Each number is 50 + 12 x the weight over the matrix's rms, rounded and kept within 0 to 99. Layers, rows and columns count from 0.

# down: layer 6 MLP down (transposed), 1024x256, rms 0.104, rows 394-446, columns 192-255
# up: layer 6 MLP up, 1024x256, rms 0.0864, rows 395-446, columns 192-255
down394:48 53 57 42 49 60 83 44 53 53 53 64 47 56 58 63 32 41 46 31 40 41 40 50 54 48 66 27 52 58 65 66 52 45 47 33 49 35 47 55 63 55 37 59 55 19 44 56 29 24 42 43 39 58 53 25 32 53 28 40 64 53 21 50
up395:52 54 51 51 44 56 55 43 63 50 58 46 72 43 39 48 45 63 40 31 64 69 45 32 54 53 48 38 66 44 37 27 77 39 41 34 70 64 86 57 39 68 58 31 38 45 44 68 57 38 42 48 64 64 49 48 60 39 58 63 43 39 38 54
down395:68 34 51 48 35 54 59 71 58 48 64 40 59 51 32 30 57 35 46 38 57 28 29 47 51 42 42 54 39 39 52 54 55 72 49 15 63 44 63 54 57 52 45 36 63 37 58 42 67 50 44 50 31 57 54 67 46 49 46 63 52 42 26 54
up396:57 55 51 34 63 73 44 42 64 60 54 47 64 69 50 39 45 61 31 33 27 53 41 57 83 38 46 50 56 36 59 44 72 34 47 47 53 74 63 31 57 62 44 61 33 63 64 48 74 51 47 58 61 60 40 74 50 47 40 75 46 42 48 49
down396:65 42 42 40 63 37 52 31 41 41 52 59 66 48 69 53 49 35 67 50 43 42 21 39 47 57 64 81 42 29 34 39 22 60 52 67 46 51 61 46 65 30 54 40 63 71 35 49 31 31 31 32 49 29 29 46 52 30 66 52 73 41 52 48
up397:63 54 57 56 42 51 57 57 48 40 42 62 51 48 58 68 59 40 43 53 38 65 56 42 50 24 50 40 54 62 57 43 80 49 75 31 44 45 63 53 54 79 44 54 67 35 49 64 36 42 57 56 43 37 43 54 52 39 54 37 45 38 39 40
down397:60 51 68 48 52 49 52 34 73 43 53 51 49 54 46 51 46 45 62 40 64 59 72 52 46 60 72 52 49 51 48 40 45 47 58 55 67 41 44 56 53 26 59 53 45 32 49 36 58 44 61 57 45 49 54 55 59 42 38 58 52 34 65 62
up398:52 44 32 29 54 49 60 44 39 40 36 54 69 44 61 47 35 60 33 52 54 62 56 34 55 42 55 52 61 56 44 48 51 57 47 54 42 79 41 37 48 40 70 50 45 38 55 54 67 27 52 63 36 33 57 60 53 46 57 39 48 54 57 54
down398:49 49 54 62 62 47 51 50 59 59 44 54 51 33 31 61 42 44 54 29 51 52 63 62 73 45 45 54 42 63 43 39 80 40 47 53 40 54 68 54 59 48 33 33 43 58 47 42 54 48 51 28 49 73 58 46 62 60 57 57 50 59 68 52
up399:45 50 55 47 51 52 37 44 36 59 68 49 48 43 46 50 66 55 31 57 48 51 73 70 28 41 67 29 34 62 58 56 38 43 31 75 65 61 59 43 43 55 43 63 54 49 68 38 60 62 65 48 71 43 61 50 53 47 39 66 41 67 19 44
down399:30 57 49 55 64 56 47 44 38 55 49 67 68 65 74 56 44 48 50 27 50 55 47 62 42 48 62 54 68 38 54 46 67 59 67 27 42 09 27 39 55 57 42 56 45 37 52 53 61 49 37 46 46 52 50 56 47 50 69 54 49 56 43 52
up400:50 40 39 50 23 48 32 45 56 54 27 62 31 36 38 33 42 39 56 32 71 51 74 45 58 41 46 57 60 41 54 53 37 58 35 48 51 47 51 51 27 68 53 52 57 45 53 46 55 32 61 34 38 48 44 26 34 46 52 61 37 22 46 79
down400:55 56 44 37 64 45 51 51 56 42 25 60 51 61 57 41 35 54 41 55 74 50 52 34 51 57 59 32 42 59 42 49 40 51 50 56 58 37 40 42 59 65 46 72 54 62 57 49 54 39 48 52 65 44 68 41 76 40 65 47 46 54 59 37
up401:44 52 65 50 38 44 61 52 46 60 80 56 45 53 58 34 44 54 60 41 66 22 41 38 44 62 52 54 44 62 36 42 51 31 43 47 59 46 58 59 54 28 26 31 52 55 58 55 56 35 45 41 49 42 60 61 48 31 62 43 30 62 54 47
down401:26 39 21 35 58 54 53 65 50 39 41 35 55 40 33 43 52 36 87 74 41 52 48 45 54 44 41 56 20 52 41 54 59 52 42 47 50 36 39 30 46 36 32 62 60 42 53 74 49 58 61 18 43 26 31 61 55 51 58 52 46 29 69 54
up402:62 24 43 38 59 50 58 44 32 60 30 56 61 66 43 44 39 35 58 46 77 45 45 53 62 43 43 37 70 51 73 37 43 35 56 64 47 47 29 46 44 70 42 54 39 58 65 47 70 35 28 59 36 53 42 35 38 50 44 49 19 51 43 58
down402:45 51 77 49 31 18 33 48 74 42 62 71 33 45 59 61 52 68 35 38 61 36 42 46 54 75 43 39 61 52 65 66 48 47 58 38 53 52 65 60 44 61 81 44 55 49 50 45 53 32 25 77 41 50 59 55 33 39 38 44 42 47 50 33
up403:41 57 47 53 42 41 33 50 51 48 51 33 34 42 68 49 46 47 52 47 69 47 51 57 52 73 56 43 24 52 56 53 56 46 35 66 38 66 53 64 56 59 53 54 15 47 33 66 60 63 42 26 41 58 48 72 45 55 49 38 67 34 38 50
down403:41 54 42 63 48 70 43 57 54 51 36 39 53 60 25 25 73 78 39 53 48 50 40 41 24 57 49 54 50 43 49 49 63 52 53 31 59 57 41 50 45 49 45 44 54 48 76 33 42 49 15 69 70 58 53 62 57 46 57 72 56 35 52 46
up404:44 54 47 33 59 39 63 64 50 41 57 46 62 47 34 55 52 65 54 59 44 38 33 51 58 40 48 33 48 26 49 34 45 30 46 34 48 26 40 46 51 43 62 31 61 62 49 56 49 52 55 58 41 66 56 60 47 38 45 56 48 41 38 68
down404:57 60 42 33 22 34 35 52 59 55 46 40 28 61 43 54 69 63 47 55 66 48 43 46 28 49 51 50 52 63 39 55 20 40 49 42 64 36 62 55 31 42 29 40 38 41 42 34 46 61 58 76 62 45 39 55 70 51 46 43 52 51 63 54
up405:35 47 41 79 38 45 54 52 55 52 31 44 56 52 51 60 34 37 41 82 41 61 44 66 48 42 37 36 49 53 56 41 52 29 56 75 39 38 39 38 58 36 40 33 33 41 48 32 60 60 55 53 74 55 31 54 38 38 52 76 71 39 69 40
down405:55 54 43 52 73 48 59 53 59 60 33 54 47 43 53 37 38 60 67 54 51 47 48 33 52 56 66 46 46 44 60 55 45 53 71 26 70 37 50 59 37 45 72 45 41 59 70 65 42 68 55 54 64 56 54 61 53 58 56 68 50 54 65 32
up406:61 42 53 55 45 49 48 48 63 46 46 40 52 42 51 61 56 45 65 38 48 55 47 62 36 57 73 73 49 29 38 39 55 40 31 52 65 59 41 58 53 39 36 82 49 58 40 32 39 53 66 39 63 45 50 63 57 32 31 48 32 41 60 52
down406:41 24 56 67 36 71 57 35 28 22 28 66 70 37 49 29 35 33 33 58 48 46 63 61 45 35 31 30 57 78 71 20 55 41 54 40 48 48 65 49 42 51 54 47 51 33 72 65 53 42 55 65 40 47 60 66 59 56 35 64 47 63 33 45
up407:38 40 32 54 43 46 51 26 29 44 55 64 43 50 53 55 39 49 52 49 64 31 48 45 23 47 56 65 48 43 38 57 46 34 59 75 51 51 51 49 37 32 53 36 38 44 66 53 53 52 59 43 46 74 71 54 67 37 46 46 43 63 52 43
down407:28 75 63 47 48 70 50 65 57 61 47 47 57 57 53 55 51 48 66 61 56 62 26 54 55 44 40 42 66 60 57 48 60 50 54 71 82 46 53 48 86 62 49 72 55 51 39 65 44 35 61 34 56 65 69 43 45 46 36 33 39 57 60 46
up408:37 54 55 56 42 48 38 51 38 45 56 55 64 49 50 51 49 49 64 35 70 57 34 31 67 65 65 39 66 59 47 53 70 50 38 46 60 50 68 36 45 32 34 37 67 50 55 40 76 51 45 53 56 72 60 79 17 55 42 54 39 49 56 53
down408:52 34 47 43 49 37 63 36 55 63 46 39 45 31 36 68 59 44 27 90 52 35 75 43 51 48 45 66 54 53 49 57 22 36 56 66 46 69 44 79 46 52 51 52 61 61 35 57 43 58 52 47 43 38 41 30 37 61 51 57 45 28 51 48
up409:60 63 59 77 62 56 26 40 48 44 54 36 78 46 46 42 59 40 55 64 50 61 51 71 58 56 49 54 49 52 47 57 29 61 58 34 41 22 59 41 64 45 43 57 63 41 49 56 30 35 66 34 41 34 45 52 46 42 47 45 60 56 60 30
down409:59 54 52 38 61 53 38 40 42 59 14 45 70 35 69 57 54 43 46 70 40 52 49 43 59 50 57 42 56 48 40 49 32 49 53 67 49 62 40 40 33 40 54 54 46 68 65 49 59 57 56 32 53 64 43 54 69 45 37 64 34 23 38 35
up410:50 61 59 45 39 48 49 63 68 74 74 50 50 49 59 71 52 48 34 56 46 29 62 39 16 43 50 70 46 43 62 70 35 25 52 48 45 66 48 74 59 35 57 68 40 53 64 30 49 30 25 37 26 50 58 30 78 73 49 65 57 41 57 41
down410:72 52 47 86 53 50 49 55 31 68 47 61 58 43 28 32 55 48 53 55 48 32 69 41 67 59 53 52 38 63 62 33 37 50 59 47 35 50 35 76 38 60 39 51 43 68 44 62 57 70 43 52 47 62 43 46 59 48 78 29 60 52 43 51
up411:46 36 55 49 53 36 60 41 57 42 73 34 54 32 35 59 56 48 58 49 61 45 46 28 38 64 52 54 39 39 56 66 43 43 52 39 63 55 59 46 70 29 55 54 56 89 52 47 36 50 61 29 74 59 51 62 58 64 51 40 54 32 59 63
down411:60 32 61 69 58 45 38 62 66 48 50 51 38 48 51 51 76 63 14 54 44 72 55 51 66 60 57 68 70 45 50 67 52 62 53 34 28 40 60 65 30 48 61 58 38 53 33 60 74 52 36 71 37 52 48 64 42 46 41 53 27 49 52 43
up412:50 56 50 43 44 51 51 24 41 47 34 59 38 68 32 42 53 38 16 44 70 45 39 62 81 40 53 49 77 59 53 54 52 53 40 38 46 62 52 48 45 52 45 21 41 50 39 51 65 56 40 30 52 41 33 37 68 47 55 58 52 36 61 59
down412:43 42 40 50 53 67 35 52 31 58 49 57 55 34 48 41 46 48 64 46 51 56 61 36 23 41 68 38 60 61 43 50 49 58 45 49 50 40 49 36 62 52 29 55 50 49 74 41 22 47 53 68 58 76 65 52 64 54 65 51 55 45 43 55
up413:49 34 65 51 66 64 64 53 42 64 38 47 47 43 46 65 37 62 67 34 61 63 66 43 61 48 68 46 40 75 38 54 68 51 33 50 50 68 48 42 32 59 61 49 49 42 52 66 66 67 40 55 47 51 63 47 61 46 53 53 58 59 40 55
down413:36 55 55 40 34 72 47 49 43 36 64 43 47 52 42 36 68 54 59 58 50 56 33 31 44 49 47 54 66 67 25 62 37 36 51 41 66 45 32 50 43 54 51 36 63 50 39 59 57 38 38 53 62 51 58 42 64 53 54 69 55 51 68 47
up414:45 48 54 34 39 39 59 54 30 44 74 42 35 49 60 33 36 24 58 26 57 38 51 56 56 35 49 52 60 54 43 54 42 45 52 61 29 52 46 26 58 52 46 41 50 55 74 50 47 55 29 46 37 52 59 48 56 43 57 70 46 50 33 57
down414:50 41 50 66 54 65 35 57 60 49 40 46 48 34 43 38 53 53 40 67 57 49 53 41 37 49 37 43 40 53 46 45 63 63 53 59 54 54 46 55 56 62 48 62 51 48 48 47 33 59 55 47 45 67 46 53 54 72 44 34 61 73 43 56
up415:49 62 49 52 50 33 71 33 68 53 55 59 56 52 71 40 24 71 55 58 47 43 47 47 42 48 47 41 63 64 41 51 43 56 46 31 56 72 41 45 40 63 64 31 51 59 33 40 63 54 50 58 31 27 35 58 58 64 51 54 71 50 47 49
down415:71 37 30 56 55 57 39 45 60 48 50 53 69 45 53 42 49 25 44 66 36 36 52 47 36 61 57 56 40 55 35 57 46 37 51 39 53 58 38 46 43 46 51 30 49 47 52 41 66 49 48 38 44 50 41 43 36 47 58 75 39 40 58 55
up416:36 48 60 61 49 55 44 61 29 58 71 45 33 53 53 17 51 48 46 49 42 50 56 61 58 53 59 35 46 43 37 52 35 56 46 40 29 60 75 39 65 65 72 40 18 56 49 57 68 47 35 62 42 43 51 63 38 20 65 68 48 57 67 35
down416:53 65 18 38 50 48 54 52 33 39 55 70 40 66 36 55 29 69 34 49 55 16 55 57 75 37 52 46 39 56 56 60 45 49 44 25 44 32 64 68 55 45 63 59 54 44 50 65 44 44 45 56 51 49 26 43 55 40 50 58 47 53 65 47
up417:50 37 42 37 75 36 66 37 38 69 32 39 68 50 54 38 44 44 51 51 43 60 45 46 43 63 45 46 56 30 32 53 62 57 48 69 23 52 59 45 54 38 38 45 75 49 58 58 50 37 23 54 55 52 75 79 56 34 44 59 59 51 42 48
down417:49 40 63 36 50 42 60 43 70 55 36 49 60 69 44 59 52 43 71 37 62 53 53 31 35 51 56 42 44 27 65 49 76 40 67 39 51 42 56 61 59 55 33 47 47 38 60 48 64 66 55 51 73 39 58 46 53 44 56 49 25 29 58 51
up418:76 49 37 45 45 52 55 54 53 63 46 57 44 66 63 39 72 32 33 51 50 57 64 47 42 47 67 59 57 61 47 44 58 59 56 39 56 44 57 51 31 42 55 48 47 69 81 56 74 29 65 40 44 37 54 42 34 54 62 55 50 56 48 52
down418:45 50 65 57 48 36 33 51 54 53 56 28 31 56 35 59 47 47 65 50 40 42 49 36 37 35 40 54 54 57 47 62 34 43 35 57 57 48 49 58 53 63 53 57 60 41 31 57 57 74 42 64 49 57 47 53 38 23 54 44 52 56 39 44
up419:43 53 51 48 30 34 40 51 31 61 69 54 64 43 59 44 64 50 65 51 67 52 60 35 57 36 33 58 50 60 34 77 63 50 30 42 54 26 56 60 52 49 37 76 66 65 41 47 48 45 51 41 58 67 46 43 66 54 55 38 56 47 33 51
down419:43 60 51 63 23 49 42 52 53 46 61 31 40 52 62 46 22 53 53 61 47 76 52 57 68 49 45 45 53 37 70 58 33 63 47 42 33 68 71 43 52 27 41 66 52 40 47 49 60 47 77 55 49 47 49 55 51 32 50 66 35 56 58 62
up420:63 42 49 37 37 60 33 68 36 49 66 63 60 50 42 32 45 73 51 40 62 43 55 60 50 53 72 43 42 36 43 51 31 55 55 58 43 41 45 61 25 44 39 67 27 44 32 52 68 42 40 62 69 45 59 75 57 66 43 33 58 58 68 42
down420:32 42 48 55 47 63 33 41 38 43 39 54 62 53 54 40 64 58 52 56 51 48 65 34 65 46 63 53 57 58 81 59 36 52 63 51 54 33 69 34 49 54 49 44 44 44 68 56 44 47 46 74 49 47 46 47 61 46 49 45 47 40 53 56
up421:55 58 32 38 46 43 31 63 38 68 51 52 67 37 40 42 23 33 53 48 42 61 43 70 71 67 53 49 62 68 59 66 50 53 63 46 31 35 55 49 28 49 53 57 25 50 36 52 38 47 52 59 34 33 35 60 52 56 34 40 59 50 42 58
down421:54 36 45 41 39 45 57 59 60 40 54 25 49 40 79 56 64 45 41 60 54 57 52 45 44 47 56 43 33 52 66 35 68 38 38 57 65 56 75 72 55 47 42 45 61 53 48 52 63 56 62 55 50 46 47 41 57 43 61 44 39 35 32 41
up422:41 76 58 32 41 60 56 56 44 74 48 42 31 39 49 61 32 21 62 68 14 68 44 55 49 53 40 42 33 46 28 65 57 70 53 58 61 43 49 65 45 44 44 54 42 63 42 71 38 31 46 70 60 66 50 49 35 44 38 30 42 68 53 55
down422:36 49 43 38 42 37 62 71 57 48 51 80 44 33 43 53 61 50 69 56 37 49 55 38 59 48 55 33 51 37 52 35 45 76 48 31 60 41 78 46 56 44 46 42 52 62 49 59 26 29 49 61 41 40 71 48 45 49 37 43 41 74 53 60
up423:64 38 46 28 62 39 36 49 48 43 39 54 64 46 37 30 39 49 84 75 40 65 38 57 61 41 73 58 55 38 52 61 40 56 31 56 34 41 53 37 62 59 48 34 60 40 42 80 24 42 42 48 55 49 57 50 44 62 60 56 64 39 55 58
down423:36 39 26 53 37 28 53 45 50 45 57 50 58 43 42 58 45 58 47 76 25 54 64 53 37 54 49 75 46 45 41 39 59 30 39 48 26 37 29 70 53 44 37 49 48 45 78 39 31 53 52 42 35 46 59 51 46 69 49 52 61 51 66 63
up424:45 57 75 39 38 48 62 34 55 65 48 46 45 72 55 29 57 55 42 73 42 59 41 58 31 51 56 56 47 46 56 59 53 58 53 51 58 29 41 44 53 48 48 45 55 59 30 47 57 42 52 70 67 28 52 39 61 74 52 54 44 70 50 19
down424:41 53 35 50 30 34 33 45 57 33 40 49 33 54 41 39 72 39 63 36 50 53 48 60 63 41 50 48 81 58 36 61 41 43 75 61 56 59 36 62 43 43 34 44 33 47 49 55 32 69 39 50 43 63 36 45 63 47 37 30 76 51 40 69
up425:27 48 59 56 44 35 59 67 42 55 51 61 27 58 45 42 48 53 65 55 61 63 40 30 54 61 37 39 65 59 51 26 56 57 35 54 57 56 59 62 59 45 54 56 55 28 57 51 56 56 66 66 56 48 40 50 58 49 55 56 52 42 41 56
down425:59 55 53 74 42 65 39 53 70 25 47 59 45 52 44 53 56 44 51 47 23 45 42 55 64 48 42 29 69 52 67 58 29 61 42 50 58 61 58 37 51 49 57 76 38 55 49 68 64 43 48 55 35 35 38 55 54 44 33 46 55 53 46 49
up426:40 60 41 59 37 48 48 41 79 30 52 34 54 51 38 42 57 57 57 38 66 45 34 61 61 23 50 55 44 48 45 71 37 45 39 34 51 48 35 48 72 46 44 41 66 76 53 50 63 55 62 43 24 63 57 19 38 41 48 54 53 60 45 55
down426:48 43 58 55 46 58 52 55 39 48 37 72 51 44 47 33 66 38 30 40 64 50 50 30 56 44 58 44 51 65 58 38 57 45 63 56 56 68 38 64 49 27 58 36 58 62 22 44 37 49 57 79 61 61 41 39 21 36 58 77 52 55 55 51
up427:23 39 43 32 41 33 52 45 38 68 65 55 65 79 55 50 35 60 57 69 61 40 61 32 31 50 66 43 54 68 35 61 40 38 44 52 47 58 65 59 64 46 29 56 52 49 46 35 42 55 47 33 60 47 52 52 51 62 31 44 19 60 65 62
down427:37 67 57 35 57 58 33 62 50 37 47 36 33 30 29 70 58 45 55 66 79 54 44 64 42 59 50 60 64 53 42 55 54 39 64 41 57 66 46 54 43 42 58 39 46 56 55 52 64 74 39 48 48 55 66 45 66 46 55 71 74 75 50 45
up428:37 56 61 38 63 64 60 37 58 72 37 51 46 64 66 42 50 49 50 53 66 50 53 32 57 32 59 41 55 62 61 49 49 49 45 71 29 65 48 39 71 45 52 65 49 41 45 49 50 61 19 58 55 70 55 55 46 54 44 34 43 43 36 59
down428:43 40 58 45 35 52 51 43 54 40 58 53 46 43 43 64 46 56 62 29 47 63 60 51 55 61 54 26 56 58 71 48 56 49 50 35 46 53 41 40 50 48 47 52 61 24 54 46 41 36 61 53 64 56 80 52 36 58 47 46 25 40 40 58
up429:41 61 53 63 43 60 40 74 63 56 47 48 55 58 63 46 33 63 49 35 46 47 56 74 74 70 71 59 58 52 50 43 49 33 59 37 43 54 48 42 46 23 52 57 57 33 62 49 37 66 42 49 43 57 56 60 60 67 42 48 52 46 43 34
down429:69 53 49 46 52 62 37 56 71 51 66 62 48 28 38 50 52 47 73 43 44 81 74 36 44 39 39 39 39 54 57 38 50 40 45 52 53 48 53 29 35 45 73 60 51 33 62 67 51 34 42 45 56 40 39 45 56 64 50 46 42 61 39 56
up430:51 37 46 53 25 43 61 33 42 56 50 41 37 62 54 60 60 55 77 35 62 76 55 38 53 39 46 55 68 42 53 35 90 65 65 34 64 49 46 42 58 45 49 55 58 40 46 54 38 60 50 37 62 47 55 64 46 56 64 52 51 61 48 34
down430:36 38 41 64 46 47 27 57 50 59 29 48 51 48 78 55 56 48 68 55 47 25 32 57 58 52 75 25 43 60 55 48 43 53 73 41 63 49 66 34 47 27 53 34 42 58 60 44 41 50 46 61 43 36 55 23 63 43 49 53 61 40 34 51
up431:22 37 35 41 66 60 53 45 31 21 69 63 19 52 28 57 53 56 69 36 52 57 66 56 70 67 48 43 44 45 41 69 56 34 40 67 50 55 42 65 39 35 60 40 39 42 63 41 55 52 60 42 36 49 63 38 59 22 46 60 61 57 50 64
down431:59 39 54 36 62 30 43 42 46 55 35 58 44 66 58 48 58 64 32 50 48 60 41 65 34 62 49 42 65 60 32 62 58 60 46 44 61 59 49 38 47 79 71 78 42 52 65 54 45 34 51 38 70 37 53 36 60 43 56 45 44 53 46 35
up432:33 60 76 71 76 70 56 48 47 39 35 45 77 55 35 45 61 58 47 59 58 49 52 56 57 31 51 39 59 48 64 41 45 61 42 44 67 61 70 28 43 65 55 61 52 42 56 60 40 38 73 57 60 47 69 39 63 40 61 62 54 57 77 60
down432:75 49 49 49 70 62 46 51 42 43 32 42 63 47 54 52 72 48 38 47 30 67 61 62 41 70 55 36 39 68 43 55 54 46 58 64 34 42 50 46 55 55 77 71 37 24 51 65 74 57 38 46 48 51 39 34 68 64 69 47 34 51 67 39
up433:41 53 51 26 42 41 64 33 55 61 58 43 60 45 46 58 41 64 48 38 57 41 50 57 40 38 72 52 52 39 37 41 26 40 58 71 49 50 59 42 57 54 50 61 76 50 37 39 50 44 43 27 55 35 39 56 64 42 71 56 42 41 58 65
down433:74 48 62 52 56 52 53 69 24 46 50 61 49 41 60 59 51 58 84 59 31 54 68 57 36 43 30 39 32 59 65 45 67 57 39 57 33 54 51 57 52 36 57 57 42 40 64 60 71 55 48 57 47 59 46 35 64 61 66 57 45 53 42 58
up434:66 27 37 50 57 52 44 44 26 77 66 56 72 32 49 57 64 53 53 44 55 54 74 61 36 33 45 48 53 63 41 70 45 36 43 61 41 54 59 51 59 23 30 47 27 27 42 65 52 41 51 54 34 64 64 66 48 48 48 30 37 44 52 45
down434:36 67 39 49 26 62 43 56 24 51 70 46 54 51 58 50 45 49 33 15 64 65 72 55 44 36 65 40 52 46 29 34 66 47 41 60 44 41 52 42 57 56 30 52 48 49 48 35 43 61 75 60 41 84 61 35 59 55 78 58 42 57 43 39
up435:37 42 60 39 61 34 65 40 56 72 30 50 36 68 63 27 39 68 54 45 64 49 56 30 27 38 70 58 29 55 62 53 57 50 61 48 24 42 53 38 38 41 45 60 66 43 41 53 47 39 43 43 47 45 42 56 61 59 56 61 43 53 52 53
down435:65 42 40 55 43 27 39 33 34 41 45 29 52 66 58 51 54 61 59 51 49 72 67 40 32 82 48 58 60 61 49 49 45 29 53 59 58 56 61 50 38 39 52 52 58 55 35 37 44 74 41 62 57 46 44 63 65 50 36 33 31 44 42 52
up436:53 62 44 35 37 66 41 54 49 36 34 46 39 38 45 46 41 48 38 63 26 47 73 59 44 45 60 56 54 48 27 19 71 50 54 66 43 43 80 53 37 45 50 45 34 59 55 18 63 34 48 64 49 70 32 52 69 53 44 52 18 30 32 48
down436:64 37 43 43 53 76 50 39 57 62 69 33 69 38 26 55 54 38 50 51 51 59 65 45 46 59 55 51 40 38 70 53 46 53 53 60 26 40 40 50 75 73 34 25 29 38 48 41 28 52 40 53 49 57 40 37 63 70 66 36 68 43 60 40
up437:67 55 53 46 22 61 65 47 45 62 54 40 55 46 51 77 24 74 65 42 41 62 55 53 54 43 52 46 65 46 65 49 45 50 42 60 40 56 41 51 61 58 55 54 46 54 39 71 61 66 50 60 61 37 65 52 40 79 62 50 45 37 62 68
down437:53 51 44 30 51 39 61 44 61 72 62 58 56 35 27 47 65 49 50 61 72 47 65 34 56 61 47 40 35 40 53 75 50 39 76 52 42 34 70 30 42 42 56 59 52 53 50 56 48 78 51 59 53 67 57 54 40 80 45 44 59 47 40 38
up438:59 61 45 34 64 46 54 47 39 51 55 38 45 41 42 43 46 67 52 65 66 59 45 63 59 53 52 35 52 47 63 58 33 69 49 59 52 58 65 42 40 44 30 38 20 46 24 59 61 52 50 52 46 40 55 35 60 66 53 16 19 69 40 52
down438:59 57 73 52 51 38 61 53 65 49 77 56 54 29 49 57 42 48 47 47 60 33 66 21 59 69 35 35 26 57 76 34 38 45 61 67 59 52 55 59 47 64 56 44 43 50 54 56 50 51 46 58 65 49 45 50 40 47 45 39 43 55 57 50
up439:17 62 50 63 41 56 47 64 62 29 41 41 52 62 70 37 53 65 43 10 55 55 53 61 44 59 25 54 80 59 54 30 67 35 42 50 50 34 54 56 32 37 37 46 47 59 67 43 49 53 54 45 43 52 39 51 47 56 53 60 37 60 75 52
down439:53 43 83 62 64 70 48 26 45 47 25 60 50 49 28 51 63 40 50 69 35 50 72 35 54 51 41 82 46 55 49 28 66 49 30 41 43 42 42 64 39 56 56 35 24 38 48 55 55 32 66 27 47 66 46 40 65 43 42 72 81 66 50 75
up440:60 38 32 65 63 39 37 44 39 48 44 64 44 45 51 25 45 42 53 36 51 28 44 25 27 70 70 53 39 55 45 30 21 51 46 36 41 44 75 56 31 53 49 60 43 58 48 54 54 35 54 73 49 48 68 46 40 48 73 50 51 52 64 42
down440:19 57 32 58 37 53 30 54 39 40 58 34 57 54 53 41 62 55 39 40 55 51 70 61 57 55 57 47 54 40 43 39 53 47 37 53 58 59 53 31 50 47 76 56 34 32 51 44 70 65 46 47 54 40 53 27 43 29 39 38 52 52 59 75
up441:75 66 62 47 55 48 36 42 68 40 37 33 38 48 74 51 54 38 43 72 47 57 34 56 56 37 53 70 42 59 60 58 36 45 39 50 31 58 64 49 45 38 23 47 51 37 29 69 64 62 48 54 46 62 56 48 65 56 56 37 35 48 41 33
down441:48 54 58 56 43 59 38 30 48 56 56 54 54 50 39 83 55 63 58 57 59 52 47 42 53 51 59 51 62 58 42 70 50 66 37 38 85 53 37 42 48 69 75 69 53 41 58 47 28 53 65 61 61 59 32 50 46 50 56 40 67 56 41 34
up442:52 49 35 64 52 29 35 48 64 50 39 47 63 55 51 53 45 58 56 54 60 36 56 38 57 45 52 63 63 64 44 32 45 59 48 46 55 52 73 43 29 47 44 54 53 41 41 62 67 31 41 70 54 88 42 30 49 41 57 39 45 61 54 44
down442:44 44 55 50 49 65 66 55 56 54 48 51 68 41 49 58 61 38 50 52 26 45 35 52 60 49 55 35 42 40 67 47 44 43 48 42 55 52 50 48 73 48 66 50 49 43 41 31 60 45 44 31 57 58 49 52 60 48 37 44 46 60 66 48
up443:52 64 58 55 60 53 55 49 57 51 48 59 58 65 42 61 43 44 55 51 35 57 59 51 35 70 48 61 62 48 46 58 62 42 57 48 70 63 61 36 37 49 46 33 53 35 34 63 69 52 49 49 25 40 39 64 56 48 55 55 65 75 50 29
down443:58 32 55 49 30 52 56 35 61 43 57 57 64 62 74 50 52 28 50 51 52 30 56 44 61 51 33 47 38 59 48 43 39 44 34 40 51 29 46 58 55 62 58 57 64 36 22 31 58 29 71 67 63 67 47 44 41 35 35 65 47 63 61 60
up444:47 60 40 40 33 43 56 75 54 52 51 65 36 44 49 67 40 42 33 59 48 38 66 52 54 49 58 65 51 57 36 45 55 37 57 49 79 62 38 59 55 62 42 32 44 37 58 78 45 42 51 36 31 62 79 50 50 57 50 48 55 30 62 44
down444:52 35 64 70 29 55 49 57 53 44 61 76 37 54 61 41 49 53 57 35 40 54 36 39 66 63 62 58 62 64 32 56 47 55 41 61 52 35 38 46 47 62 35 75 31 46 53 57 53 45 36 50 32 48 18 62 49 44 53 59 33 50 57 75
up445:42 51 28 73 50 36 42 46 58 36 48 48 55 68 55 41 67 62 48 59 40 54 41 29 51 52 39 62 65 56 51 25 33 58 35 50 51 49 41 54 58 63 50 44 30 46 56 65 31 42 51 34 48 44 65 55 57 43 32 45 46 72 62 40
down445:50 30 65 48 41 48 38 29 39 54 51 36 43 40 41 46 30 35 68 41 48 39 55 58 50 47 54 47 41 35 64 54 60 52 62 41 41 50 61 50 59 30 56 51 56 52 54 63 40 65 59 59 67 64 41 56 52 54 64 60 51 54 46 47
up446:69 54 51 41 76 48 50 44 35 64 55 57 60 55 32 38 49 38 48 61 67 36 55 43 69 32 37 46 63 62 37 51 56 44 42 49 43 84 49 57 55 29 32 44 63 64 41 47 49 44 57 59 77 62 41 56 50 42 56 55 67 32 57 35
down446:44 65 50 71 43 50 51 45 50 41 46 58 29 58 63 56 38 50 31 49 30 62 34 56 44 58 61 42 49 48 25 44 62 36 38 61 48 55 51 57 49 54 53 56 70 43 45 41 35 27 74 31 35 49 40 60 38 20 36 51 42 55 52 28